config.yaml
n_layer: 16
d_model: 128
n_head: 4
n_kv_head: 4
d_mlp: 320
vocab_size: 1239
norm_place: "pre"
rope_base: 100000.0
init_std_up: 0.0833
optimizer: "muon_variant"
lr_head: 0.00788
decay_fraction: 0.812
train_tokens: 166900000
Each number is 500 + 50 x the weight over the matrix's rms, rounded and kept within 0 to 999. Layers, rows and columns count from 0. Numbers have three digits each.

# down: layer 13 MLP down (transposed), 320x128, rms 0.127, rows 254-319, columns 64-127
# gate: layer 13 MLP gate, 320x128, rms 0.0869, rows 255-319, columns 64-127
# up: layer 13 MLP up, 320x128, rms 0.0883, rows 255-319, columns 64-127
down254:520437527583404521559457478501488471409487542489500549536441531497403546644517437442498610546552467560523464506580468593463501463601526453485467509511425483463439463407452562514527540563513544
gate255:502502540481422532363549548448503507517556489471583436482487494454522539601458558488557498431489485422475510533555511513537419537546527449503491405414513479615465489544479478419438531517609495
up255:502458576537514420441450579569449520479505456458566406520574483507566526454483516585558480495546488482524533497532472426463443555462570483528494512466556389464525487517499459513554548510526553
down255:536539539587523530464452451482469465561412436397447628478432498547523464469525401448422528456504502499459512432576517560462584562527501622468534520477546458471521571509468487473468539499533484
gate256:495406542561548560550490475401432539407578454402546493492572486339411508493486474518494485515507443544459558493552481464623490519474584550546477516498466551568478550522460550518464573514489430
up256:381529495510481480492516517443487589419621455558446552635554449515488520486578528547492479402467569469441471462440425471532593606473559530502584532445521495455420497550553561492563437469609517
down256:382415493497554531445483452525482481494597538506477430472568462494420525476461596464469501530522550606462567443520485432570451428449517492533517643413514496645447561520417506531535529425540483
gate257:507486516462428533448589512492457426404507539570447515568443493456477477417445543477523507565575495437393547497433553490442560533549483451479579591516428568466512448528524516471468589406425515
up257:530518378527497538475583427437444456393491483546466510492420461560453557433415602514546582423523576417475427503473526401518527498426478515489475476473503460490568481497437582573532525433448536
down257:482490470517578458500497486599461484501426469479540564528395515414390530600415448502446478496567531574512567493527449514504478477533515443518456470485513451487494458473652494514473483543543470
gate258:438602532429522485486565496462469339556438521399554501465509500463545475434524540597511525506540534487534565392470587472421511431536434453559579519505514434480525487493501409521440527494520495
up258:585493500430493533447500469479480446399563491426446500495553527439530503463484535465493424460437517510547518579477521425587402559499464416462455478514477587513497465622527541432417491531481542
down258:396525467580455424488429508530478483554508471483425514439563583594508439416547561545569506527532512494447618501589557535508461400496590548600524590505502466435506567523515550467540488576505475
gate259:520519540566463530525384532520466475516538600523448505423541530436479511445505510419395462478555478462568449446456441469496469513511549484454491494588423535535508527472473494476435468485496540
up259:367486431538471532540584500430539528552453523502539544533448428541411431425509647491524590496450513551427441565580491497478446408474524496605467582426572441455454530532580469571467513516394468
down259:426413459502534511461567370516562589403516468458490607495486554436519459499467627533547541531490578598373471541549478452430491546500573529528511396445520551494420435461474608540514480523411461
gate260:508531492554461534493484491604538456432498501527504511372526537568486516429432570542483505503503430530453465471532567537523583558528414501499510471408500519460527435475494536429508574487534487
up260:573423507587591545483509521434552484493416449513513481498460567434486433612530568449521469449526350469599482522485591410528519479394542406562458553522449521601489503465502458544558457579566522
down260:462513490513499572465519601440465487506486486581468541418499495550521506593513576511439617570534446503475549411486581504510516650501497447536427399420527473463482443504558494518503650419515490
gate261:555465440553564495459489595662553528587426563464435433523533510538464505541463486494527454537527494570542472548468520457494514608558564430525455477507448518518460444485543477404509435471542503
up261:462555570518456502485498532519513429459543460508440603498483552492576439533501561531510446492373565556554514495525509457521519449525409515549493489477503547589504479434583489564576532482512522
down261:548507484530479527528493469560521532561493554569501515427478518515441560526577488528521553511519441380542450477462511481522500599426559521418451493553440521504511530587515442467418496497536574
gate262:435483499481493471467491466404481468554555508540480465492534465529524469484484489407482492476552418559480598461433409566471456452551466538503486443529530564583419550552495536445568457380587472
up262:489455456562515485442533513509551520563583559521468566433518468561417403417521467509473518611488351544497520475445439543571568462479587453547420527447494535483477431497494514484470434614487550
down262:453548464478446488434484437569473514583497496480491545485561502543518425493560499547495496594500482507475439492594423507411477449576461555491451556473434492543547555485461537556531413571561436
gate263:467476484373490585472467501453466473494485479466528425546564484408489432515451548574493559449517611486516523595499635470570490605579524512512519542502441535560483486570524499542571530389434600
up263:537476477532517431457474525471499593448480471523526492437482602471565473492518492464470443610490452583529460532444482500507575490434604520460514546546483458526460482489509449476537479525469537
down263:408437513472519453450415392494573537447436458469425534529487448528484510423537479578476570561408554462593455522513521492560463576485500522476496474445459512564483515499464409463461521482457495
gate264:457502555601458467511460456556469547490527460517510477471508546603551453479485532462443411405475462555528551633466521462573497542514525473563554474562433470450500536528462480535580476522465574
up264:485485567519585419503487472394438459431517549481473476544524682582433419430487500524458446544573527542527479587527528529534559441527545498507559517492498508500516587467456506426504471543527475
down264:578531569493512499451528581454467442532529444573480515498448467549549551538496504420553332455520532469468449395548535567557518493561544471456492530476457482509481443500603516554466480431511440
gate265:450474561462523475523506397451572536526402452461518522500471452502452443536486487408477463497520582500493412465572577519552520438564490481535520527519503536508516473518531489529513527491623417
up265:618522519442520482445509543432515594455550496463490496545464473594540520394457568584498562528542523454516481501471546544493528485510515500493423465513519472451378601477423449488485520503514542
down265:473448463480559455492518423480526462508493478477516487390554516426462451578513543526530537564521481641523471454402536516463461515461559515459507498569539424522622507461499535519504545416525448
gate266:471546537510503516404604542491454523487444491501484543468552563386553531444502507466482514493440385486472530449511510487543423442472503452542452471456411521453474431498574547435495489519507509
up266:526539429556510474501434541509587540478565500463497459561576449477522541487497504511479457482537514542518554513516529426525501452493568522430507514435464510490499442544435504523499570501468656
down266:391515509579531424505553532486452434480435540472565511495547504382506478517511548485493521526488508481398509470432516546542426500503511559504577563527497487466491518527558450446539496499521502
gate267:462551497490586501464534547414542520571560508472467494492470424459445556510544510511498461558506595530512588565477557545454516537508387475475537423509465493447434447481422431481494482502438496
up267:479524467476482448479453531485425549531447514576424460443533508499464479450453469443538467530447572456420452509485503513451537484520467547523500673451534493532503453523463418482520613548550477
down267:475493443519471503567564494572443588369438554448436529461496438497633413454470500440570521513471420467507377517482468513480434478431482481476505582499542530480469517510484482494544575552552510
gate268:449605430439486488416576538529566537514482583530488468448543510401427465526465582415599586437538510542534501558474473571413442479505455472548517517452447495513454436522404479540506489469493447
up268:456540428448471453511410493462439446483567442487568426547553509436498558493510500442546414504439421487558556561513471486418546587485563506578520470544499464463475507514604576503530467445501583
down268:430499481506414574553488499438556463503506526488576468545552598511591435445489424460487619520485480463543541537539549461449502450548562546511564523600518492432501445507483532544537356561448583
gate269:437417540466562559468470556501476503532481527488528467540445567517548460447442528460470478538527337433524408524561475538590567512485477502569447505435507483619538508596494502504541450467442547
up269:487464467529450458560451511548555520561529539639490479548532536480506529584533449473509534419526518589500505550455513474514452484567514525518533430470419543489472453524470455540546568449570514
down269:521471551423505534621557520487500504502474553419575472495457497448602516474500569484487536509431465450422461438578525490555482569454492520401514484526540472548569528519462537460491459490506483
gate270:436468483526513565466466557446445494455581558458540411477483519520459536479520493463526549566500454436548540539573562529555562518447520483521600553501494488511474482458415519383432543500556525
up270:456494536541508430548477549580470552496438454470437515514472571548499486368441511424460492526491466479520486530480533451375533533480486504450452489479482547429386516505467443451458450579480521
down270:428375574499595507486501545487491471518490510518338496483530531489507460529475518565523518435491535471486421405534559389505459423622512535511492527483519415451506495471472528513491478427518487
gate271:434536470501527458527517518424457451466497464408444537582449496480499523437492576508550511538499453454468502585487619434456486494531581460533448504500506577559519475462530499475561452428594466
up271:441464491491444550529559488476483422502302410463451441461566523392539402471500486420480596500466473457486542453506555447502479494553470499516548505557454476549479536438513451486485485477507582
down271:488528545481464499517479430512491487485486578476532530569545511623447520563453474472605577517462489489422521521506436494602430423525445461503537523490440487501498402628534470492551521514477519
gate272:558511532477560460470491451570573547535570453607475477443524494609498492439475529564567480501479495578436452425500493474535503505649504473492529465531471461378469511424448486504481625580510572
up272:464560460538544478401466554453458481529430417519565558473511552489543458476524544492522471526493478453528520448503479536490484485521524488464429470500602558539497435629511602439435479454551434
down272:533518489571462500541580430546541512563384463510452466501478389518495430479438422472542565492532492532523538481388436537492457536523484566529578539498393516435582528459479453441494548578508625
gate273:549499451473567470560465566509418561471566570427447428401539407494492467541512579477504393470512555536494437548541556535497488508457468444502486573380534421530479522547518544546561467463507450
up273:532425513451500477506477485484525514388554430558462565484545515493432592464432571548505497577567566455518413422496520464466480530452537596418493486472505531483503623458492562492500545497461554
down273:361458565535398548425363525477514463479448462534556498498466552466550530560530462537501519497479511446511530477469471520540523556549442492486482561535487490575535468560507571568521486486504568
gate274:473559555426465472525456514486500553572545591587504472553448543511459388425540479518445472532484471427487532499519513372429482556473453440512532454517539538535636543481423499497588451450566457
up274:534500575506482500468536521508544509636565541494596478543457496528526409445527521532473464542482507501451481548312515422444498511492557593407554478475486499552520415532468570624501534500503600
down274:489442517554492489531452588486502491470471482535411534481526467452531569458442565549435497526641480556552543463590586579536515543476359496482521530484443495497545450531406543397561456507504454
gate275:460548487464423486575471418437526550535518553515470514477530515427531574479536447499533461489468456617553443456501434450418552513428586549418500593494535558578528465464413487501545519477499447
up275:469451519550567393504517468527478574565493488533461455572535398513504421591508492514508575538519512514456422589500490417412559485491569499510500575541423525525542482432415532504459541464498406
down275:431576537422556517491551479467496443484471476592392516495520426504542439499460514490553501490526470472567503557409444429504498415491465465517505487487461535513459507488505468569611549490467515
gate276:486459509512525507541423496482516555557500552459531521458487447470514543476502446500605403557479535607462426558527541508475508562435433559467403529394514556410393476447471485521510573470613486
up276:372519425456463512491551569565490540472552487481458504542511480532502431524397397518423572497502492427490523484531455532512408442483568550487529514541512420496559478569524483535450409448508549
down276:506479391590525438498566562419504373516557467438560427487516480442463509428494498432561520519523474456450525507456525532564439525471494499512500580557603485544562474487570537519533542544421465
gate277:446549420558545462573481478485474551503474553504454458349443495477450440497499578433432417569459486561431455519472508538472360550458480504434514493405508495437519445486456571470472555395516507
up277:420470505633500447439478457503463473504442578409507481380460506521488497579605605417479497496572520441499401456393483523480471428463391589478580473482486478488548463472439574466487495455497569
down277:475354477497492536449510432536419526553527422520466447466525604540423527546489483503416511555555565467467488451498514492557528429523414552592459452494430584490488506433463515461543388462515450
gate278:492439455487496436452485576431538467494496514587575443494514536535523459550496492440453505455572431500493497510476424438539438547478503373451479519574546552549465497535387550560471422564558556
up278:586424419460462487534580470453503415510493492527541546539447537492550420483494462539523579506486506505520470454438442493469505524413433535578429469478455444597464563463535518475478513448441470
down278:498460511524491428430555517459536502486401505389397490413551504568370471574476568483461435398423430586518483487531521461503497508543563524585558532402541458474541454546439513505521426466544424
gate279:459472411453575533464540528496529406569579431476543487481591599532508457480502569538470490436529443525524452501489380521451510514524507491507462487454427495461529424464537472468577473502503538
up279:428454460427472489432565441460474541588596507485445482539493491594495490498501534583541460543491505423460579493574520408499448581541378505593481480513510477481502563470500439476502583518529513
down279:554450551613513473464523523575446539404517403531452444537428539584628478523537470486435468465430475438498513481480470497458534579448477493430490596567523447449485442502468500488529551552473565
gate280:538534464457448483454608418554543499511490505506522429520584489525529419482515493553434527521531467622509673556480523510576559505470411507576416521485426502515425471480411600513487610512552486
up280:538506377552522467528460434474477541495485475560522476546398574529599540565452425548498591511445551522501464543522496426405518531498447455506493502556530477522494489431566603509462475503509489
down280:566486431511541475439516607488539575529489552588567559546595479423367498459502483470544470564470491442450462424555437498469454608522480534541474486528459501523501602549492447586464462494519518
gate281:525573496576511523486407500474496588468523447401519467390470549596523520532425453545406511498479557457521430518521435486561551520517458493479520516434437335508520501509387501461509486544420543
up281:503505482485414560516426415468516518552539474611542523504568468397419430568548467509545422606435492480575522430501545537577422447540469468424457463429499536533467487553476492462508522483479509
down281:460477413514465451504552519492575445512449456527486560533489472514476463566596448446502544402415479501506605432448481473486548499501389464556533425514476472483532438484381500506483582569566533
gate282:463591516518455556599456520506489580478514513462528499507401423426452497344458510570414467541556431564549449462536571441490517477618520473465555469565466473474495561508458550505529542467409481
up282:437512458599441521500574573425420451540553470556544423579456467498376472556504478560482522522562521437483522561440503496446562475544542422473500483513543438582461433560498553502451557405496537
down282:595577564479455482485429440550497480555509531509414492496518509514442533522473428538434502530497530513522524546506446453582514535452446497518500543382496586467578535492530489516482586513472440
gate283:480450489486382433395504489376560453484452427459555443550427536442530419503451442526548507494541566478477516540473480477550510525521458435455469502493421455514511505454451478524550503545449488
up283:438508565568498510520454523470457545418465544480516477534525467505444425519419416498537457561499435445480540514475460514480469535561540492487538495443437521597506522473546404428569603469458494
down283:540501536476466545495482417509488575475547505530486478543486540489434581489554495404465522423497442481448491504496501472415577475524562531470512480563571439478457460414468455537503552525426429
gate284:521658496503402442528558473457459504545438426471437605570476432503397526513463508500466505495482537584517454450555544511493442481529463436507523566604514530521474551453454449422542513473525530
up284:443523583510504509521583445549486518498403505554530500435605511549553463476434466437440557511571497451516496550563482507514464520512527570500498394651536491602473527519564511419408569518480484
down284:495516557512426495480543498537535538508460438519642430487486464544515485458514470533493461532547533376456488430503549380527511491553515431474410502476487488570468466466409527465499538513490527
gate285:431558617638508494495537438567573443451477464527589449488361428494528555503471585602429418518467455373497425412427518452529578471505498510456490511461425510539599501415537480510508422378528575
up285:429398490511575528603432429616508485557386453503520433504617460600586497475537421513456476581476607534426528399528449521469482433514498485546434405485523463523393433535513431433514618525516545
down285:540512471548499574514593613514533529556473406525553537489583501449507478492560557481646613483424570515377395443425610507489499557525465556394456474495482493478485557533503516429462410490448538
gate286:547495523432477530576551402520504508533459496471535510525423441505548468548460436467558428411453490513369555531493520509441530485514463497500512554458492614443560477439478509479448501509517452
up286:516465519488471550475547423444477535456576510462516503452540499487501503457494530516418503542398534582553541479514500466421520445490503522476423540533558540491440532431595517472491559527520504
down286:553508502527460518487519487540499451513486412529433490557447486477518545521512565502473455463476477394426437508556479636526400546431489482467529485541422530508488553522503431551577469445535513
gate287:500461433589593383581469587582471524401552463511516568468441513579467505393515474506482507513518565484495443498589478454564469523489508498512512488550460490523413474573479588473572466474513484
up287:521372570443473601466465546449535503509472494444478487421492468520517519472416447535524486483514478502510384496521526525376490458498592481462498556524441480518512531476499575487504477476512547
down287:480411488529420500580533590458497549432476488482456497518509469570512453413490555525503594602418486578522578546480455419532557475444550449432509494526484506414531438462517482446517551502415374
gate288:500475447563538378488474452393488406463476582506508463487458534534504458397599465418427516444433505547469589510490561497445487494495474479473522540509538519482514473404409445500611508420476451
up288:558531453518431485498499499527529532510436474538543436545555409585502611501451437464475441510433482510579419518475501381441552484601544503517438561488535507412485512509582497528555500483488409
down288:526483511560524561424506533515570480490541436491530564535430418563579482511464504536443482649459492609500541570523522452504542534394520531382531486484445465612496455507548541473455518425516571
gate289:471533625506496570423417535472477542487526492546475506538430469422441522464568552391392456561384500477508505501457552542516504481499470577531490543465430524479557481459467474536536413594557562
up289:509495459549498465484505461410533497416497584580494532475504496477506533534498518519525373519395427479430466483392474491511450527448464567455484494373462605477444470491450504508503458480469476
down289:517494581499464488488434596556569486643532437499409510504486500424504462488527520466444493562413478441515514482475501514533507443478543471555481476415568379442513554494506540518514441495483523
gate290:522531454440473508463509460500505577478535512454503490526515568453481490496527551523380526475483535486532490519573557378470490512605461492538536499474566541544451393472545488528463467426522496
up290:525473439505524464471485437442542526501469487539459451525583608541508539474523375469530457541427425491442502446454413465587453457556506590458487419478524510494553510497483503392404412498614539
down290:420525511445503444508500605598460532472495508504437519441519546541550432597409487532557520453510462514509461496479498472512395477466470462470573568463502426454422510412517542480593475472497531
gate291:516509467493544455445493408494508567520498526466455493543496513491574470639475486521591444544489419546486556582471498540476444600403467424586563488423513534517488333523454530499525520535549360
up291:483482552473516519615401520478475499494562518597475537545465517503513508616535516455495518591582414540570503536553496517432560531571561555489493583449503484573532602428502566495436442526517586
down291:546444516592480493532425457525444552455473419531490525444546525513454416479551516561552446528411395460461556510519488391507440409471419531569428439555479521466443405468496549547535468540465500
gate292:516609427443448608456439485494460491467486522524440519451565563451548536478532481516504648411467520462627580483506463522489461441450438384520542463566481516403524458382491508525567499495568459
up292:495489489498490466506446441470552486421526488413451532474493507441403519490504570547464551530517517459470493465507434492462497543528472509525460514473490490558504403486590612491457528566552499
down292:533507475552550514431435573550505551512433453545483462558589412529502519528447438433601509536484490480434611502478420453480407556497510479505568544545513538512574565448545469398543569445442500
gate293:373525434468535567492481553544528525426426483470512541428558498608454478447555442544446557515567499442487462458588467470555482565525458506561603576539500557466448462579502462481541536502425523
up293:502540489461507547507468504565548533578634591396487525553582513532600533517482404480524488439430484494503477506487506537453463433478537487516528499430584499503563531429480484533551470456520408
down293:449516491518499586448424512570546558434509521588572524555484465529474446485613549374528530555505412456481512470587399541463489637546464537498513522526432408475484529485530477466534536552524471
gate294:412515536487459499505535556509456449486585552446409537436493475587461483542480557540536419551480412512481421543513578498487475498578523580500442485431544556528438511435500411533518433514549467
up294:411526520546536310404454456528515477510534460528506408439540541536479541496532495524523507497438438544501544429575511527489472524441483406514522555552487559449565504560500487479554452538515415
down294:546529516506526611499538519607594521553616475534426519497482496568546464445497516513380554545569476524535567435453542434447501419567496471556485481353591499508535465452516492430521540452564560
gate295:392528443524391532456564468517546408448554546542567461518494483571530495471440527501604484631521495432481488585507589406468496494533555494491537499505516476419441563427470519395494515511597556
up295:469485521558520444490500467529541510429440498526466607455501624579519481446504492455395554495453568468440484417496366530523422510518513570543555489452528456579499460579594519523406522482486561
down295:479518354442529450535443440525529546523518456562481523491513551477547533470525637468456504484383481455448452515415432469470470497463503461505530488608437502549480525491485527489511549586511472
gate296:472535540488515446514511431506452650504607493486511547494419379409512541471543574497463600469495484459570568465463406519468536474458551452494574479433546555454579506530508424589413542542468540
up296:578555436510475594454497452447589450464521609485364563475482484609533453436571521588567470449454409500482549492480486412574439495624451533549489440508557557497542465595597521482563469434525489
down296:496398513511550534473358563594487394460485464406552503554487527538478514499469522491488514427521476513436512530468467444437519479510499492446527452470463547451461583547402496523518484528448581
gate297:472482432460555448418576494515444469480495448517551477534466418534534484544493526466518481557512533464510564450454543495507504552541483532584429468586505552540527533452461504536539538495516461
up297:396476563493437530511613453521574607545529518459523539539448621519628479558458451467491523517570496449488492498524558540525463400518482454591428514490470527527495387464480487487472525516544510
down297:584474510540513510531541433520528532620476482530527515487563562414494489524529474515572471457557498413553523437501479521488487604455478455420528561474497498452505446470525475520466439508533531
gate298:525567537506581427481483451475456564475511529495428491511590490493580503473553596467498516411425516519436423503505560485481461487585500507398522507551483459452500458461508435494453495495425516
up298:514508530506444449546480572443510599480541542456547570636567576563578504511542525514468598472407549474585439424512460531425435473479574520484502511544588500516410608518496523578520496548541569
down298:523498432507471572519430425556476464405520446447522520552412417461534573510570463494551592538583446527482436536422462467531537431455492478511485496525459548422607484464532452472529515543569500
gate299:506489542462499510394471532565477548474605573463596509590581474564544527464456523437474525549585524470510503478504505455475341440516484476483484512495531535472597526545503444566482447528598482
up299:480561432441491450443573560516498412500557470515563454538454461564439487558490576483558465610538472554439540520527470544399589582551434473494517485512405529503525477568540516556438526526470559
down299:422447489514506552579506450526530528424384541500501544517475513527425460417602468623614456462516534481517445441438550434486433525436562554485490570422517431475458497461523581480525534557499566
gate300:447485513464474517499570542495564569447523470505571619479546582475634495510466517505576545504536588540535522550472484470531573470475505483489615457439528482545456415496558490554506653509478488
up300:404565587453560549537467522467575439502534535560423465588578394458549508546563524560482454479484559597553476431546638478491546543497490505472462509571595514523450435458512514401513567517447480
down300:463452484407491514499517435499623568466560462544490443440529489447499495552408491495512553579450441477425481537496469442520475554518576522484463523492349445446434429550559505563436574472508437
gate301:433486534525525441513545454494472477402477470538472439458485484500406416478490570478475547530454392498487552502530587481533480587519458480499558608471492448526443455518387443359526454506527453
up301:517503465410616437483464493457482507503481400552533545532594400479424637575535457542435459510553469657503488532483452564543502544507569509457540506519494417585507432550421497515491606470537488
down301:575427488530505561471513349538445528524519541406485522577486507497546465600576479493522512425550430448580405532451534492550455531450501533472522397472438480506545517490583512580577535481486536
gate302:489495567518507513461505445607418499531470482537576496545470536540384406383467508553541432430606550520508483524436431441512459489454436497522451460455378509426432492469474480499526508510449535
up302:513542502461567446564478557633526590468420435574534506393540426467560556548460402352522466541573480525498481585502521533543532427500470446543534444496420459445552509516556487419490430435380480
down302:640568528459525421425465519390441434491509414521429514472512450444605472475550461463547525536608560460479494503539504484507423559521449504542537481633447492399548419423565562503536423483540541
gate303:470462427503492415444458447521496506529611430525593589413466593524488544478512482502495445470630543537454453487447560540551473430535503518366472452498531490412570499519425487496458458471471522
up303:414450608481505442552441486490602540546503374515520592479585473525454491523586432454513450476458536541435538567514423558496467524498469545515501468525489596447620440486489461558528463535495512
down303:516498521574517489480498444477489491462474476428594452492446545526545549496541497466558448490494443590494529548479485502498571467544484458502424519494546478471544469471525418483488433496475587
gate304:524583612522538515610489503382435497398544519562461623547516514455537489487506523463563509455530499533570545472512533491458519508548585525563506438496465547620545508465459535488456503490552463
up304:506573432525507451459499566617457522450636517532425484498551480594412443462472488426502553404456596492511479435417468613488534450574507510520533563510513543503582534524510433443456394540519468
down304:479456451570492546474497454511355500410524558515566504514482514485506497450486501519524524537552479607532503548506483509504522468517591550488560445403456630497477539415568450509435505565522511
gate305:472512489439470441379504443517517448598520459528523484422491543600492476501475543429466529407496444421381447450520411527553541483524597450495568427540465437450504419447456508469591460508546517
up305:448540514450544611561558534545461515547490537627469419475487426522496489521548499552503466439547425415496511462465526481464543415559482484574522522506511441452527541577481505386513409448533554
down305:508429368556572521507425486535468453459473487488513490622484498549445444436506539535516507587492470381545567484530461551457573505558515522475516474477477501446441442570465443510527538409537499
gate306:497591420454486481598555590506568492491484489512493519418514516519473433539536533452527422542524578552492502633430474481534453527510426467491563500515559500466534559491496449519580558509552536
up306:573475555541471548537471505444397563557522396456536424498445519578527519515470439484481517538514526473531504530527432478523468548631538568428463480449500498513470552562546491602506419512509562
down306:506556495474388555484435417560482506478564502465510520501461476555515534481497452480435520522452487547429566508550577488521511497474490509590532497496557497452551639426431491579512611478628548
gate307:490548541486460553524514463450427518513489539480548474575462504479453593515504479531460520377517508483545601508446580466465487469541558452555582493463441608589519558431497411465478472508541505
up307:511510503502544444594557527540536692544505518551477422569481569544465490473449478430447478458493566564617494529511585496548426534473536436480426569379426465508539422455500549526487556507496524
down307:517494465507452601520532479494499535466526502490553530482461480534526500500553541446509586458402562562526421561481534502542526380563383494547447522539502516452557547494584454539501542459458475
gate308:556504443512541515420534516559514438513456508410439593548506468436469535478504531479556440544455490496498512472480495516446451510497480513502538638496499526518430469437501496442461607527489466
up308:524589464555556526492422502578503486383429489461584505475563560495517402484516540568479514506593499479490537520470536490527539500552448562484424521462514502448575438548578629548478366485610556
down308:451583533465481451421433592444555465510463418543573434496524559553455525440539608501538525584492496492556505458471580485457476410521629474580541488587515478484404554499441492456483474539487533
gate309:538501470435556482462537563432503487500522445487616487474547465394512391436535499509529521578586544567520463576476556373583433503440497504498566524455466469390520528552499460610443439403510559
up309:441533493543569542457523409577472590471461477500456585456650472502427501563474557479501519552529657573494431597456510481559534481510408520519488523463509435411391531538558525509515423505494529
down309:437505519478515495519510474476504472500487488466742538534518417637545517447510457419539419442511481447538485474433560484482443500505486496445525542530593509587534498437615521557461522397457484
gate310:523447563512539446499527502495418543474488490485526530492525524515479493453428508569481472495525439515574541512425465569432519474589502445527493551479499505398475532542415522413429552472527537
up310:455465515587608554541476548576429500473470526434471428486441559485438480515540644493519410449573528562474522520610553489461529453625609507425556574494465504536482494459542528516524508517548551
down310:556540477531469468544491393494404565498499461527471589373539496492500521529465498483473429488555440482506558465468430514571465498409564495429510516612505448445475575490453454538445536466480468
gate311:519571511544520511511488448592468572434624569529533474395433490536431434444503415473481601591510462491493491433457562378491558438565554442491521538578429540489506517471527501480530459507509437
up311:420542503544499488527509568454509522475521548596488548621466428482475462442517513520515544483442463575541441543453561566495521477474459592487504449490406503618543513515498507499444596505524554
down311:536571470453410589471527493562459528573553519441503439553551446553485490523460570417526528440488449545482502473520487501460559609552462515558455552614492579525505562407438529510467430597569483
gate312:528457475418473522440429455564520518498493565546484466562545391562362445519474456535528486456430523501465424537446572498583540444504591537523458490532487467436557429534590463431421414520595445
up312:539598518477520496511484519522482512527553502437520533448423526467444528490535521469475581578396486427475571541465541548464508518438492486483500558591502481556491513455463543515473520571522505
down312:527488583432481483489505633506462489472517527475531501505539549440529587539453506480573519479568583575502518424536433407485439424541535506494485576493432502438527513409523394459494445429449548
gate313:520425503447537482515539393503524534512503549563531512549433547503585614550498448466474473490468524495472439494508634496460518459522523509564520440545492498503504480438432400505492465467504541
up313:486445518649437504489609449451438558474585485457430507514512564546555467402497535536518538598526485549510500516472488469538537533495510535496431447522594491490503520503552494466481472480492457
down313:431483508519489462548530484454475503461498462423677442490589479492517456505534600552525493482529566509466465572532467518427476491515512487487558492501685413466466539480535411437480482495473539
gate314:387470495473447605439574378497467426555584487495511456490525539531499508437523479454511507528533472572497562533496538498421466525518488485565501434436485520626534486525444436509539481564502541
up314:528578573498432396527566429524511516521468536565492484559430497622491485523471490490518507431510538479530513513501428521533517498563451594515466385614501526470497486516457380563519487430485582
down314:499514448628479547449516643452506486421478520449642501419480455562527456495512508521403530432493495513506546538458500488512599479495546497504464515410482523570551451505474558433497517511445551
gate315:545528496498536438479535527411530484452504479497502452508529541481525486544517551451540522422414488455437390526379517517554345395528469610541544502450453506557484534535385479426505471516462400
up315:445449514465449556543599507573552508530479505453414528479469545500568539481508579475469478489507444516492497447581403459468547467445607431581527503510464484554509373566423534559588507560532566
down315:437606471555503605447497467561449518513518472406639496478563438461547484451582591585393565440490507537496544477560633542518482489569496628535522470468546460496359525557505474446594525477517467
gate316:461434507477380404468459503428568507467507537474591518423446606545521465472423481507474490609468430485462460490509519495523576463495558386444575516508452516486532428541448532501466462498594477
up316:458496509514500519541516450505489529553523525540436451535549505512475535541553556484361511460403531524450508509492515598561468514503487559618536523502436453495505522435488522433477514513484532
down316:601576427523540463465474389465490478509495587533558486411539454577498465474389549618533557413501442487431557500449538530520416515499559512479452551533523559565455542539505481475461473473543417
gate317:473520554564487501524494588647437576427583489455441438453532497526527469506438493522518431394563526427469533469500441517518430525558565536512499516464519497482457513521532565441513504486491540
up317:541442433470556437558487582556547509525368518445502504461497527503445448554430430449443511428537432498531483549497393420363590536422514524511468463498527413502532505541490529555571532526500461
down317:497530525546479458536504529511491478502473465470512486448509463496490458584505528446540514592528552517438452552534481442507538555533508509461456544477538579412481603598479432497437532422508458
gate318:463549527521586503499524478416454479554465434515533394434398439498495544524472509545561410438501514523400471503537587493613489503530461507532389582423581458446417474491373548483545493542471540
up318:483499513380486501536462475463574516591482457505447522411462476493561572523504483579464512489457499471567452410576461501455461506506409465536419538517571455485422479545505571433574405443474494
down318:582475573425575409454546447490619485579499508524436468496421499574515485551469419466471515429514475467510398474511492553465497496586555452472440426518422517523541473412486498511512492579521526
gate319:457520564493508463515494422534378571504550441530530489630459500514466608503492523486540409500620541575398392475460475366597419541603524527481512429550512536504410503434439461489406504442550552
up319:367420478508530517512488539458551511552535562422446497492587546398505499450497461581604494679491508517466523433495508425473479557426503515502475513528493569543520450539566545530521553498502557
down319:472400516486404493465496502375536582488452468507473505480531431635472510514503565498526496497555501546450549542543455406545518544431536412519436420538560580571545551506526522415462460504399455